config.toml
n_layer = 12
d_model = 448
n_head = 4
n_kv_head = 2
head_dim = 64
d_mlp = 1792
vocab_size = 15678
activation = "squared_relu"
norm = "layernorm"
norm_place = "pre"
norm_eps = 1e-05
positions = "rope"
rope_base = 4770.0
rope_fraction = 1.0
qk_norm = false
attn_scale = 0.125
bias = "none"
tie_embeddings = false
parallel_block = false
init = "orth"
init_std_qkv = 0.0243
init_std_o = 0.0322
init_std_up = 0.0243
init_std_down = 0.0
optimizer = "muon"
lr = 0.00577
lr_mult_qkv = 0.7
lr_mult_o = 1.5
lr_mult_down = 3.0
beta1 = 0.9
lr_head = 0.00458
grad_clip = 0.5
warmup_steps = 200
schedule = "wsd"
decay_fraction = 0.464
decay_shape = "linear"
final_lr_fraction = 0.05
batch_tokens = 32768
seq_len = 1024
doc_mask = true
z_loss = 1e-05
train_tokens = 400700000
steps = 12229
dataset = "wikipedia_en"
Each number is 128 + 32 x the weight over its row's rms, rounded and kept within 0 to 255. Layers, rows and columns count from 0. The size above them is the row's rms in percent of the matrix's.

# layer 8 MLP down (transposed), 1792x448, rms 0.129, rows 198-228, columns 0-111
size [ 91  95 107  90 104 113  80 100 112 118 114  98 107  98 117 105  96 100  86  86 116  97 115 113  88 103 105 108 110 104  99]
[[140  70  90 167 143 131 116 129 179 141 123  65 167 173  95  82 144 138 127 191 154 160  44 161 142 148 122 132 118 151 123 157 152 100 126  85  76 181  99 175  80 120 124 144 113 111 116 167 157 187  92 155 104 126  83 117 126 101  77  98 167 178 169 136 149 151 105 186 121 151 157 108  77 202 132 139 141  62 101 150 152 177  99 209 181  99 145 157 150 123  88 183 157  70  89 101 179 155 110 112 133 133 122  54  70 141 158 144 138 135 126 120]
 [124  96 153 127 114 127  76 148 145  62 117 146  73  93 119  71 132 159  88 159 203  77 105 116 134 115  83 120 191  95 127  87  71  87 112  84  95 120 124 118 130 160 132 158 123 112 137  95 114 161 113 157 112 109 101 124  92 162 126 195 136 186 127  60 156 100 111 126 105 146  93 186 117 137  75 136 133 138 159 126 158 160 134 160 169  70  99 152 145 193  81 131 179 148 124  94 176 123 135 125 169 129 105 102 165 190 105  88 131 140 167 117]
 [163  76  91 115 119  94 198 150 134  61 143 135 130 175 176 126 112 115 117 117 166 180 198 118 132  99  28  65 132 155 138 146 114  83 150 127 147 101  56 129 174 113 153 135  66 150 146 134 165 155 150 107 124 123 122 158 164 132 123 126 145 145 101 154 125 107 122  98 166 191 117 114 180 161 128 101 151 134 128 138 117 184 132 129 112 135 133 162 120  95  85 169 143 111 144 177 136 133  80 128 147 122  87 135 100 143  92 167 142 113  79 146]
 [205 166 129 185  64  99 121 190 108 186 113  77 153  83 104 122 158 123 107  39 111  86 103 137 110 105 165 119 126 139 141 122 110 105 106 158 161  86 114 158  67 107 142 132  45 125 163 129 136 100 173 113 145 133 119 136 119 122  75 132 160  95  96 216 151 125 125 121 140 163  90  93 109 102 126 161 167 160 141 172 156 189 155 159 173 140 147  50 152 163  74 151 140 159  91 121  45 132 113 127 172 151  98 130 146 105  83 115 115  96 136  94]
 [169  58 167 117 181 125 156 103 118 116 127 162 130 144 121 198  84 134 118 115 105 194 141 161  86 166 134 131 161 150  99 106 156 117 110 136 101 132 164  92 180 136 166 119 123 156 137  71 176 124 106 111 121 119 150 133  93 136 131  80 111 136 157  96  98 135 134  87  31 137 123 172 242  90 136 100 153  99 157  72 128  86 109  92 116 193 179 127 101 141 127 136 141 100 143 104 177 159  99 171 166 110 150 197  87 132 117  89 128 122 116 138]
 [168  84 150 110 123 126 136 194  71 136 163 106 137 150 118 128 130 102  87 120 113 153 122  67  88 191 136 125  79  62 130 110 164 157 171 109 149 129 110 130 112 167 117 127 115 141 145 152 122 113 171 121 125  99 168  91 135  88 140 127 121 128 110 120 133 164  59 122 150 179 123 125 200  93 110 131 111  91 100 126 151 118 176 174 141 131 130 131 126 126 134 118 189 156 108 102 162 136  79  85 144 103 176 150 116 117  44 210 113 188 159 116]
 [138 154  94 106 163  97 124 186 103 130 160 143 170 191  90  56 118 140 117 127  58 149  65 135 158 178 123 131  86 158  83  91 117 111 172 116 123 188 156 158 107 151 116 140 134  94 103 180 161 121 118 116 176 123 148  49 140  91  53 149 122 145 181 140  58  94  89 104 108 143 121 138 148  95 141 137  64  81 138 142 101 141  72 165  72 154 123 140 166 111 142 158 128  77  72  47 144  98 148 113 179 154  87 210 142 104 112  86 105 107 138 134]
 [147 192 116  92  98 110  93  92 138 149 139 131  84 136 165 142 120 155 174 125  89 140 139 145  91 154 117 170 147 157 125 120 106 153  91 152  75 139 202 108  85 222 111 169 157 119 226 116  93 152  92 155 101 117 111 125 171 133 137 180 127 136  99 119 151 149 109 154 131 136 135 195 151 112 131 144 121 181 166 116 101 134 130 130  40 175 155 102  63 174 104  94 109  86 130  97  91 114 178 156 107 152 121 175  90 175  68 117 127 102 140  64]
 [195 188 104  82 117 135 132 177 136 111 146 125 141 112 197 144 117 112 161 159  69  95 126 136 170 103 122 183 162 129 149 106 177 124  89 174 111 148 160  61 109 151 126 124 128  80 118 163 153  89 139 158 155 140  94 179  92 123  86 144  77 139  99 177 194 163  70 123 132 107 143 203 159 148 158 108 114 163 151 114 156 143  79 194 146 146 149  94 132  81 128 115 182 132  70 158 117 167 146 135 155  78 199 117 145 122  98 105 118 127 107 172]
 [155 177  75 154 134 119 152 173 174 108 166 140 129 139 138 115  96  86 119 176  87 144 169 124 151  79 128 167 105 165 112 129 210 115 105 106 100 127 141 122 199 204 145  96 195 189 126 130 132  89 150 132 108 124  89 121 171  94 138 149 175 139 159  53 143 124 144 116 115  85 116  88 137  85 105  98  93 121 113 125  74 153  77 127  99 147 160  95 184 148 114 124 174 140 125  94 122 111 159 137 135  79 131 102 145 142 115  94 146 167 120 170]
 [171 151 110 109 117  69  92 145  97 105 132 135 130 142  58 144 133  95  91 192 152 170 134 144 134 128 127 180 126 118 105 170 137 109 156  74 133 131  86 160 211 118 166 175  97 102 151 149 123  95 112 153 101 154 118 112 166 128 160 179  83 147 104 163 167 133 129 195 139 115 185 100  78 178 123 119 145 111 157 183 157  62 165  99 135  82 138 129 114 136 155 137 125 135 147 101 180 164 160 113 121 100 141  64 104 120  73  84  68 130  94 144]
 [125 124  70 159 154 168 169 123 113 137  76 123 139 102 126 130 103 128 137 125  27 150 180 182 142  29 121 121 100 105 131 128 140 119 143  78 135 153 178 115 103 181 150 127 100 145  51 159 112 150 159 103 141 116 112 182 123 130  71 135  93 109 118 143 166  59 139 181 109 160 142 118  61 152 150 127 119 110 131 202 172 138 176 123 108 105 132 125  96 127 129 116 200  89 137 120 153 121 187 150 154 144 164 128 135 138 114 143 173 171 136 109]
 [ 59 106 134 142 114 147  83 137  71 167 141 136  74  65  98 105 101 127 137 140 138 132 162 106 151 111  92 146  82 139 147 104 156 171 131  96 180 102 163 129 138 133 158  40 163 140  96 129 158 132 108 126 185  77 211 126  86 107 104 153 196  89 174 146  85  84 134 128 116 145 209  74 179 149 123 107 131 166 176 150 116 146 104  78 159 116 102  47 130 132 162 139 163 157 114 164 146 102 148 103 163 134 143 119 106 149 110 119  95 145 133 106]
 [141 171  88 152 128  95 105 136 167 108  98 159 110 119 164 138 175 206 143 139 152 157 151 144  90 142 113 135 171 149 167 114 123 131 116 118 113 108 122  89  88 153 144 130 108 121 159 153 110  98 172 130  63 132 140  70 136 136 154 110 111 108 138  83  75 148 109 141 140 135  90 151  99  91 107  69 104 116 115 128 120 157 123 224 120 110 160 207  70 111 166 153 195 165 109 125  95 162 171  81 128 142 126  83 143 133  89 133 156 147 108 126]
 [163  93 125 153  94 115 147 111 167 139 122 125 146 165 116 139 130  51 116  95  81 155 141 108 157  99 176 114 136 135 176  79 108  87 169 134 150 156  64 107 156 127 135 127 154 161 120 181  78 129 154 123  88 134 133 138  83 135 130 131 118 104 127 136 149  92  76 109  82  59 163 124 123 157 132  82 164 138 126 171 117 135 142  73 127 146 114  93 155 116 182 168 124 132  99 167 121 149 180  35 170 116 125  81  81 129 104  66 131 136 128 159]
 [152 134 116 172 113 149 119 140 101 100 124 138 147 124 135 179 110 152 117 186 151 137 169  76  61 136 124 130 112  92 145 157 141 105 100 130 141 162 170 121 123  92 106 123 113 151 123 184  96  86 184 101 134 103  91 154 124 109 140 120 151  75 133 156 134 145 144  67 130 118 151 170 144 105 139 137 133 151 129  99 131 148 141 188 166 204 158  71  83  99 114 114 130 139 147 104 213  75 148 113 117 114  84 144 154 126 106 113 133 151 123 125]
 [148 105 162 146 115 129 126 128 177 140 136  85 143 146 176 117 171 125 162 160 128 131  82 167 182 119 150 119  94 113 201  54 155 106  84  95  74 155 164  83 166 181 119 107 159 165 197 129 122 115  77  73 131  97  74 148 133  93 139 209 148 134 106  85 126  97 129 200 108 155 115 137 129  90  99 119 142  77 145 109 111 137 108 193 156 168 115  72 123 123 119 122  98  84 107 130 153 154  50 141 133 117 162  95 125 183 144 155  45 137  85 108]
 [ 90 134  61 170 128 103 137  65 128 149 110 124 141 125 145 132 165 148  87 147  65 157 129 111 122 116 149 119 165  85 144 115 162  20 131  68 115 187 147 210 134 186 105 128  99 141 158 118 120 176 153  21 138  99  94 163 184 164 156  91 100  99 143  64  75 125 135 126 148  83  86 122 101 140 115  66 110 122  57 123 120 114 170 126 101 143 170 119 135 152 162 137 145 103  97 109  67 171 153 131  99 144 113 134  92 159  90 156 119 170 103  99]
 [105 147 140 114 124  59 154 145  77 148 113  63 121  35  79 149 141 139 155 124 107 139  93 164 112  91 122 176 122 155 133 180 168 117 158 125 105 168 115 119 110 136 110 152 110 145  95 125 161 177 176 140 130  64 140  63 127 135 170 152  90  74  82  79 115 124 122 161 104 121 168 159 134 138 158  92 150 125 120 111 110  89 118 112 182 140 149 142 104 132 114 131 159 123 104 100 134 121 159 157 150 132  92 107 161  83 184  97 142 169 150 132]
 [108 140 106 158 114  77 153  78 166  76 105  95 191 101 157 130 124  93 144 175 113 135 155 121 118 111 145 139 103 107 112 158 168 127 104 128 131 194 127 100 110  82 206  93 166 153 152 180 161 103 180  93 149 110  72 146 116 125 154 145 106 133  83  74 116 141 128 151 134 113 131 130  85 116  99 134 140 154 138  97 160 130 120 128 184 115  86  86  82 158 135 132  36 148 145  63  48 126 111 149 101 146  98 122 148 136 158 136 122  87 184 147]
 [134 139 152 108 112  70 147 141 149 155 107  90 122  57 162  82  82 141 201 150 101 178 145 122 102 220 129 151 108 112 143 156 114  87 173 102  78  98 147  92 147 139 151 111  69 122 133 173  97 112 118 119 107 147  92 149  81 116  65 158  89 161 141 108 119 183 169  92 135 140 157 174 174 110 178 119 130 124 119 102 151 111 165 140 128 144 138 133 116 147  90 140  87  91  96 116 111 122  91 174 105  74 100 146  96 113 128 149 135  97 160 108]
 [124 132 198 160 130 109 165 155 119 115 118 142  50 205 166 105 107 121 163 128  64 133  75 122 130 114 133 185 101 147 176 133 129 178 157 188 142  83 119 123 133 115  94 122 145 155 104 158 140 127  72 169 111 134 141 135 112 174  96 149 207  82 162 146 111  52 179  93  63 135 150 126 156  85 139 149 133 131 109  86 169  58 144 131 145 196 172  73  69 123 153  70 116 117 142 144 184 171  70 131  93 147 107  97 169 131 165  76 131 132 142 113]
 [113  73  98 112 144  61 120 116 116 132 198  89 106 120 128 126  92 139 109 124 143 140 114 155 115 118 127  83 192  79 108 131 132 121 128 158 197 152 156 121 125 160  89 119 111 127  92 108 123 142 119 108 122 147 151 125 159  98 138  81 124 132 115 158 105 175 123 176 106 174 103  81 160  86 106 138 143 195 156  99 133 102 170 132 141 172  90 124 172 107 199 149 186 153 160 115 113 105 133 121 145 192  93 146 150 112  98 141 128 117 141 174]
 [132 124 155 154 123  49 156 129 130  99 129 143 172 115  87  94  56 112 154 158  50 127 138 157 130 159 140 103  89 148 160 100 108 140 180 164  68 117 101 187 169 130 143 141 122 122 153  79 101 121 112 123 139  91 102 194 118 135 138 109 140 182 143  92 165 133 166 177 158 100 185  86 168 143 151 182  77 161 133 131  67 108 129  88 108 135 150 110 208  93 170 147 156  97 189 188 117  81 132 101 116  75 161 159 119 173 155 140 183 136 143 137]
 [101 186  92 117 108 120 113 149 139 165 128 181 129  99 154 104 131  63 156  88 162 127 146 181 152 107 117 195 162 160 122  86 166 111 130 155 163  78 128 159 147 121  98 140 118 102 168 107 165 150 153 100  90 105 151 118  97 111 129  98 146 105 147 148 131 147 153 116 125 150 157  95 147 116 137 165 242  67  82 201  72 158  84 153 134  82 127 117 150 142  47 121 172 181 108 105  54 150 153 100 139 130  87 121 101 103  80 173 117  79 148 123]
 [129 114  74 136 147 136 149 145 122  66 162 110 166 140  55 137 133 149 161 156 124 110  96 106 133 121 174 129 107 153  97 168 177 138 234 102 129 139  97 162 133 114 101 110 137  94 135 139 137 114 183  66 141 173 143 156 134 155 114 196 157 108  97 132  93 109  89 103 168 101 103 155 103 103 135  94 142 142 108  75  68  85 182  99 148 118  91  99  85 135 115 127 103 110 140  91 177 167 145 209 159 110 100 157 101 121 103 133 150 128 143  95]
 [189  32 126  90 167 128 145 150 150 121 120 136  98  87 134 149  29 112 148  83 121 173 177 151  87 140 138  94 167 117 181 145  98 190 132 148 130 193 222  93  79 168 135 125 152 142 154  91 155 142 102 127 140 124 124 169 131 123 132 141  92 154 108 105 134 160 110 116 139  67 140 157 111 126 138 144 138  87 130  72 136  93 126 134  94 155 122 148  96 124  80 123  80 119 149  83 125 145 129 184 146 128  71 148 118 194 117 115 135 164 104 153]
 [132 123 152 138 118 149 109 171 139 127 172 168  87  52 115 119 188 149  98 138  90  88 130 141  67 135 135  96 110 109 138 164 156 140  76 100 105 132  80 149 116  71 160 137 129 122 109 184 118 148  73  99 172  97 154  93 102 126 181  85 124 109  63 120 132 159 144 134 138 146 112  96  74 151 123 128 174 140 105 154 196 146 145  99 109 120 136 116  95 130 120 132 136 170 120 135  95  80 114 119  60 188 111 142 143  91 128 184  93 120 143 127]
 [124 174 141 101 117 200 107 170  97  71 107  89 144 113  46 148 101  91 152 125 170 102  99 154 123 123 103 148  52 118 130 133 120 149 117  87 145 117 167  75 172 160 129 120 142 113 130  98 130 105 116 132 128 100 111 106 103 112 155  72 154 164  78 127 158 128 162 165 136 141 147 152  95  60 104  98 101 170 105 160 128 184  73 129 172 126  88 139 157 126  86 126 163 146 150 158 184 118 146 141  69 149 162 164 169 137 134 152 121  88 164 135]
 [ 77 135 158 136 147 170 177 150 107  99  80 161 107 135 164  79 151  59  95 124  99 171 137 168 149 147 150 156  96 130 104  97 115  46 178 109 104 142 105 108 130 117 178 186 154 155 135 162 128 122 115 140 122 123 165 136 168  80 120 166 167 147 112 124  98 113 158 117 143 114  96 132 147 140 111 107  53 140 184 119 102 168 114 155  67 107 142 105 156 153 167 146 148 125 173 100 110 164 120 122  81  81 121 135 138 134 116 178 134 126 156  75]
 [143 168 130 157 144  66 120 178 144 120 171  61 188  98 109 110  33 159 126 101 106 165 188 145 124  83 118 161 175 140 131 154 111  90 130 125  98 154 195 140 104 165 101 152 122 105 167 169 146  97 100 183 114 153 158 133  88  99 107 164 148  98 202  90 102 137 125 135 130 149 146 149 147  85 124 165 116  89  81  96 130 115 131 115 121 106 149 100 156 102 141  96 150 102 109 140 138 147 167 130  83 170 107  83  68 142 148 141 173 126 146 149]]
# layer 8 MLP up, 1792x448, rms 0.0852, rows 199-229, columns 0-111
size [ 96 106  86 105 116  85 101 103 109 101  98 107  94 117 101 101  99  83  83 128 102 120 111  87  95 104 108 103 103  95  78]
[[153 127 119 115  67 139 128 108 112 146 143  95 181 148 161 139  81 136 161 139 126 116 124 180 159 126 115 125 129 117 144  97  87  66  76 103 129 119  84 101 171 149 129 123 140 178 137 120 108 113 139 111 161  95 125  92 177 137 128 137 116 129 140 114  99  94  81  44  94 160 158 150  81 172 164 153 145 101 123 138 103 140 146 112 137 144  84 143 113 134 144 180 130 111 167 152 134 114 116 143 129 136 165 248 138  98 174 102 146 131 103 105]
 [112 116 184 137 134 134 111 156 126 147 148 108 173 144 137 135 169 207 119 179 132 116  56  99 135 153 147 156  73 164 203 100 154 128  57 152 106 146 140 197  76 135 155 170 149 121 111 153 117  72 107 138 166 102 110 136 134 134 145 118 119 111 117 100 127  79 137 136  76 108 161 146 111  85 154 160  76 116 103 155 119 121 103 121 122 150 132 133 107 145  79  52  59 123 120  88 153 143 107 143 104 126  86 109 155 128 159 168 134 137 184 107]
 [ 95 118 111 161 160 136 136 104 142 171 187 160 132 145  94 106 132 155 138 174 173 139 155  92 108  60 109 140 150 116 158  98 125 169 129 120 160 142 160  82 127  93 130 174 130  44 115 170 100 107 167 183 131 142 141 114 115  95 161 126 137  71  84  64 125 152 155 201 132 149 131 150 121 137 138  76 120 111 147 129 110 158  95  73 110 179 163  76  90 102  60 153 142 133  83 100  77  90 152 128  67 100 137 173 151 136 118  59 123 163 113  88]
 [156  70  98 118  78 154 108  87 143 157 135  87  64 116 105 116 117 133 103 169 114 129 111 150 149 128 144 142 142 141 152  77 127 148 165 160 118 153 150 150 119 121 155 116 133  98  98 112 124 107 127  99 116 181 124 119 159 112 176  96  88 169  49 153 155 177 134 165 138  74 131 111 113  96  78 109  96 134 110 131 137 158  64 136 147 119 146  67 151 108 115  78 134 164 107 114 128 147 189 244  76 119  92 107  73 115  89  86 119 101 132 155]
 [120  89 123 155 131 154  80  74 155 141  53 104 216 144 129 162 162 109 147 142 156 103 152 103 145 183  97 157 153 174 123 107 120  68 123  94  91 119 116 148 106 174 141 199 109 109 106 168 163 142  93 156  41 122 156 136 170 126  79 152 164 174 125 176 140 127 104  68 167 157 107 148 161  75  89 161 138 121  97  83 142  92 130 101 146  93  95 145 140 149 106 130 155 108  77 139 116 131 113 157 155 108 155 107  74  77  99 142 108 106 146 156]
 [102 117  79 113 152 167 131  98 137 131 120 168 103 187 160 178 141 116 158 101 156 153 169 159  96 121 167 127  93 148 116 140 177 152 172 122 168 162 119 145  65 153  99 176  97  83 114 137 118  77 125  94 205  76 142 195 139 147 167 130 163 120 105  90 112  86 178 109 118 133 177 114 142 138 153 113 129 112  59 102  79 131 132 130 103 204  75 139 186 100 149  67 115 166 130  83  83 140 143 156 165  99  47 142 188 136 114 144 133  95 160 128]
 [125 149 124 151 143 138 137  53 136 109 128  92 147  63 129 109 148 135 108  90 138 107  69 141 110 138 146  92 123 146 107 155 120  96 117 158 115 138  70 152 104  88 132  98 131  65 100 147  65 121  95  65 121 250 132  94  86 123 128 121 158 185 174  99 145 174 135 121 108  81 124 122 139 144 119 139 131 116 121 118  95 135  96 156  58 135 130 133 161 127 119 112 149 180 138 138 114 111 151  87 116 110 128 105 112 183  92  70  94  95  78  70]
 [136 164 159 142 193 161  65  46  99 118 118 111 116 134 138 175 116  68 118 123 124  82  84 121 146 156  72 151 125 132 146 105 101 134 150  88  40 148  52 149  97 121 123 149 106 124 137 125 144 149  78 132 135  87 116 188 109 182  93 142 104 145 107 122 105 186 129 137  42 134 125 147 142 138 107  99 119 137 166 175 132 164 109 130 160 181 172 139 118 111 114 121 137 146  75  98  55 173  97 103 134 103 165  99 144 136 195 193  97  76 107 151]
 [135 159  77 157 190 116 163  86 131 155 132 142 117 139 154 139 189  93 115 177 104 129 158 109 103  54  68 112 153 111 140 100 147  79 135 141  67 108  93 103 124 141 117 180 111 189 186 111 205  91 140 155  70 181 123 142 115  92  98 154  95 129 119 127 141 164 176 101 130 105  99 109 174 105  95 107 124  74 154 101  94 188 115 181 132 152 188 142 149 123 141 137 118  77 104  67 112 157 146 135 147 158  97 132 167 106  83 131 152 107 110 100]
 [124  47 139  92 133  78 106 110 138 145 167 104 136 123 126  91 159 130 140 124 114  84 159 110  91 126 142 155  81 114 175  95 180 171  95 182 168 173 160 153 103 134 169 127 165 119 188  99 126 181  93 105  73 146 156 146 142 115 134  95 141  95 176 142  58 154 184 103 144 122 120 217 185 124 163 134 158 167 134 146 128 151 145  86  85 166 105 231  79  55 151 117 158 129 162 145  62  96 116 118 113 119 105 167 105 121 129 147 175  54 131 158]
 [146  85 160 100 137 144 198 109 138 174  70 116 125  85 134 134 164 127 151  53 135 154 159 171 113  94 170 117 141 108  87  89  90 167 146 171 118  91 111 126  85 127 125 123 146 148 135 106 136 192 112 174 173 122 113 156  81 154 107 105 195 122 186 132 116 152 211 151 124 127 159 143 135 131 113  85 150 153 122 131 124 117 158 134 147 169 182 121 109 124 137 165 104 151  59 147 151 147 169 123  81 119 148 177 117 166 139 148 152 105 158 120]
 [127 178 154 107 175 175 147  96  63 165 167 170 104 118 145  83 166 136 106 129 118 147  99  98  73  95  46  53 108 178 103  73 118 172 135 100 113 117 158 116 172 148  94 149 100 121 149 168 154 130 130 160  83 107 126 199 180 148 134 141 140 109 141  97 114 102 141 124 162 158 118 176  96 157 169 138 163 146  95 141 140 102 101 143 130 133 142 107 171 177 141  84 104 144 102 122 120 116  94 127 119 180 157 101 130 147 157 131 100 113 198 145]
 [110 109 117  87 129 120  98 120 221  74  70 117  94 161 131 136 132 123 157 173 139 131 138 108 138  97  98 135  95 104 133 138 130 131 123 113 109 134 121  95 109 162 102  82 149 141 119 116 153 143  97 102  77 166 102 115 110 181 130  69 120 129 126 134 149 128 132 108 110 158 154 122 108 158 101 107 126 200  87  85 184 100 157 149 130 151  72 155 105 129  82 197 136 182 202 125 125 183 156 165  85  81 139 132 139 149 146 133  95 101 103 151]
 [190  84 109 161 161 159 165 126 131 145 118  60 115 128 160  69 140 138 134 137 132 124 128 181  27  94 160 181 112 176 137 159 108 148 136 105  85 191 109 110 136 143 196 108 138 104  83  99 147 107 142 167 119 136 100 126 218  58 155 137 138 157 111 178 149  85 183 161 193 131 105  64 142 139 117  70 129  82 163  96 134  65 132 115 118 107  98  70  98 108 117 130 173 145 135 106  55 108 129  86 112 120 159 182  93 170 162 119 130 151 113  99]
 [131 125 129 136 116 122 120 128 162 157 147 142 137  92 175 140 145 128 133 109  92 124 122  94  87 150 125 128 154 163 141 100  78 131 111 202 107 155 141 131 152 149 147 139 151 131 194  86 158 186 106 147  84  91 133 121 104 186 135 113 103 132  75 109 136  32 107 101 168 133 135 104 110  88 111 119 134 121 139 116 146 137  67 125 131  95 147 106 136 180 140 134 142  89 164 125  96 102 109 142 104 153 121 166  88 104 138 133 147 139 124 150]
 [178 143 115 126 148  89 189 119 155 131 146 114 120 109 104 129 160 116 173 182 150  80  41 156 128  94 168 126  95 139 118 144 178 138 116 143 105 129 155 127 114 120 194  93  70 135 151 134 117  82 138 176 121 147 133 110 124 142  62 101  78 211 157 164 110 172 184  66 148 129 164 125 148 107  95 102 109 114 185  97 114  80 152 121 122 118 149 118 126  69 129 192 159 125  48 121 111 102 132 122  98 130 134  85 137 131  81 103 111 142 119 115]
 [121  95 128 115 100 152 129 108 144 132 109 145 148 120 112 132 132 124 118 139 104 122  84 103 159 132 135 118  88 121  96 115 158 146 142 165 156  86 128 156  93 108 105 138  98 107  71 148 194 137  84 102 170 151 227 143  93 161 125 144 127  93 175 181 132 103 136  97 113 115 132 113 145 122 131 156  99 112 142  88 120 110 132 164 170 128 137 111  85 148  96 104 168 147 152  96 141 138 132 156 172 197 179  79  71  85 100  89  75 112  86 160]
 [116 160 143 123 111 151 109 188 144 129 131  27 126 136 155 175 185 182 169 143 160 127 130 149 169 151 129 122  84 145 193 122 201 103 117 165 130 152 114 122 143 139 126  99 174 197  98 130 141 128 146 147 174 118 152 163 134 123 110 142 120 135  50 145  81 124  99 156 103 109 172 131 179 127 111  99 153 203 117  99 142 126  62 190  78 152 171 136  98  91  78 115 154  75  94 110 172 153 138 154  82 109 162 101 128 111 165 122 127 132 160 103]
 [172 113 149 149 187 124  80 122 154 134 171 122 101  92 142 169 134 110 111 129 120 139 128 124  92 148 105 110 137 118  73 191  84 162  74 151  92  75 182 116 146 107 160  93 142 121 141 126 158 181 123 158 147 121 150 170 135 122  75 140  63 109  63 206 166 120 178 144 118 147 105 139 112 143  85 136  97 185 117 105  83  79 109 155 155 172 144 143 173 145 103  49 110  89  94 132 196 158 138 162  72 148 147 147 131 103  96  70 124 183 109 172]
 [145 190 124  84 140 123 124  50 139 102  99 129 176 166 162 132 129 115 165 101 123 135 113 129 165 186  83 100 114 166 144 148 149 154 119 166 152 174  67 165  87 138  93 130 130 138 137  77  90  97 107 149  96 106 162 142 171  89 175 114 105 103 104 135 167 106 144 138  82 136 195 120 116 203 121 177 127 126  65 104 175 117 170 197  75 150 108 126 110 148 186 182 106 130 175 147  93 106 116  84  66  78  91 123 124 142 177 138  51 155  96 106]
 [110 116 133 109 130 126 132 119 142  98 136 105 135 129  92 130 128  85 146 190 150  53  81 173 145 116 163  91 104 190 110  97 133 233 130 133 119 130 149  84 135 219 172 109 103 164  73 137 119 111 119 152 100  75 125 143 110  64 185 107 149 154 151 163 143 137 118 110 162 107 166 151  31 141 127 148 101 159  92 162 129 157 118  88 113  56 163 133  77 125  90 147 152  42 163  86 106 112 148 113 168 141 139 180 132 111 119 185 128  79 100 146]
 [115 108 101  71 107 172 128 117 105 146 134  55 154  77 133 135 119  95 168 145 128 161  99 180 132 150  87  95 145 104  89 116 101 121  94 154 124 176 133 136 130 157 158  99 150  67 110  90 119 154 142 119 114  94  82  74 127 141 135  92 113 112 117 167 130 167 113 128 149 117 126 132 137 163 105 107 190 165 132 111 106 131 110 165 137 130 118 126 108  68 119 118 158 109 175 129 109 173  84 138 133 118 117 157  98  93  94 164 107  90 122 115]
 [104 151 112 109 102 167 167 139 153  80 171 147 159 119 112 114 147 156 124  94 112 100 136 116  66  74 126 175 122  60 191 106 131  99 151 110  91  82 135  82 104  93 193 107 106 157  89 134 120 161  75 121 127 154 149  71 146  83  79 121 125 129 126 174 141 115 105 125 138 150 166 140 135 125 135 165 102 138 129 137 118 110 153  99 138 187 101  99  34 139 162 134 138  96 113 122 138 146 137  71 119 114 113 131 140 183 112 123 117 160  23  90]
 [134 154 123  48 132 118 166 113  77 132  73 203 135 145 159 181 132 119 145 135 123 146 120  91 160 151 131 108  90 129 126 120  82 109 100 142 181 117 114  67  55 155 149 130 147  77  94 114  94 148 136  79 115 134  91 110  70 110 130 108  67 134 150 160 111  78 115 136 154 156 123 138  86 118 117 158  83 150 104 131 101  76 122 140 130 132 164 165 132 131 132  89 162  87 182 166 159 111 100  92 146 117 161 150 158 110 189  92 174 138  92 164]
 [109 160 143 109 113  34  42 100 113 104 179 127 102 129 163  93 155 143 145 120 148  93 108 195 121 151  98 107 127 117 103  71 132 172  77 121 130 138 148 155 141 154  87 153 115 145 165 163 151  90 111 199 179 151 111 111  98 136 164 148 103 114 101 166 105 148 104 106 100  70 123  76 106 132  97 148 161 111  99  98 130  79 129 119 100 219 121 151 172 196  95 114 150 122 100 112 172 155 150 130  95 130 139 123 135 137  96  96 135 106  60 120]
 [220 107 168 116 116  63 126 173 213 166  92 100 112 136 132 106 130  86 132 140 137 146 134 150 158  93 130 181 126 134 158 122 148 156 158  53 155  98 147 137  88 101 185 143 153 159 127 161  42 164 138  78 141 118 127 123 160 105 138  98 136 184 152  97 163 137 112  86 110 189  83 124 148 110  30  68 100 140 156 151 166 169 141 145 128 149 186 123 121  93 115  81  73 129 146 100 152 188 126 133 108  88 127 166 117 101  91 108 152 102  83 138]
 [191 146 139 119  99 123 148 105 100 124 131 133 139 143  81 125 177 151 112  71 174 173 103 127 163 126  96 129 124 143 126 128 104 133  79 188 178  75 127 152 137 152  94 146 150 158 166 109 107 141 155 126 145 168 148 160 127 140 137 125  86  55  93  56 110 190 142 129 108 125 139  77 111 151 126 169 127 176 100 120 111 144 111 109 162 143 149 126 134 135 121 116  59 145 108 103  63 172 184 130 188 175 155 109 125 137 111 167 161 133  79 147]
 [166 136 107  70  78 126 117  81 148 170 115  82 113 126 102 112 113 214 112 169  96 131 148 132 189  87 155 160 119 158 175 167 101 114 162 146 107 125 149 134 132 176  59 139 123 112 168 132 143  67 133  80 125  96  93 145  98 101 115  20 170 138 106 139 126  78 137 133  94  72 142 175 141 128 160 113  72 113 127  63 151 209 105 162 135 146 137 136  89 171 123  73  74  92 100 142 187 128  97 136 123 135 102 127 168 115  85 127  97 187 119  85]
 [132 153 126 111 140 107 143 145 114  90  53  95 143 117 156 117 116 109 114 183 140 175 114 152 143 131  41  95 115 146 140  54 121 186 109  78 156  93 152 141 122  99 160 101 128 136 123 116 122 199 153  75 129 193 168 214 116 169 143 147 120 152 132 144 121 125 186 138  89 120 102 148 138 167  85 101 150 103 199 154 102 150 149 124 152 149 127  93 182 145 190  98 188 154 145 143 165  86 141 111  83  97 105 145 135  81 119 158 139 104 137 160]
 [140 167 110 126 100  75 124 145 101 160 119 153 133 174 145 140 173 145 120 111 158 166 124 108 103 248 117  94 144 179 127 129 127 111 135 117  94 153  80 130 152 127  80 127 127 120 114 146 127 143 100 149 138 114 136 100 160 123 104 120 125 137 129 179 100 134 123  97 185 156 120 148 146 211 174 101 148 162 175 131 171 157 136 122 120 113 139 104 147  99  95 128  87 132  97 157 103 171  84 134 106  65 119 131 133 123 127 156 125 152 119 148]
 [ 92 110 135 124 146 137 203  82 120 148 162 119 193 111 115 201 190 128 182 155 145 122  96  88 132 133 109 100  34 122  77  71 135 121 145 174  84 142 132 137 136 162 155 106  98  85  67  89 149 164 152 170 111 105 128 139 179 138 109 106 108 165 121 174 140  95  85  91 130 128 126  83  78  80  93 117 182 101  19 109 136  91 104 103 110 154  86 100 140 118 168 131 141 123 169 132 153 147  79 111 115 113 108 126 174 180 150  88 206 149 210 103]]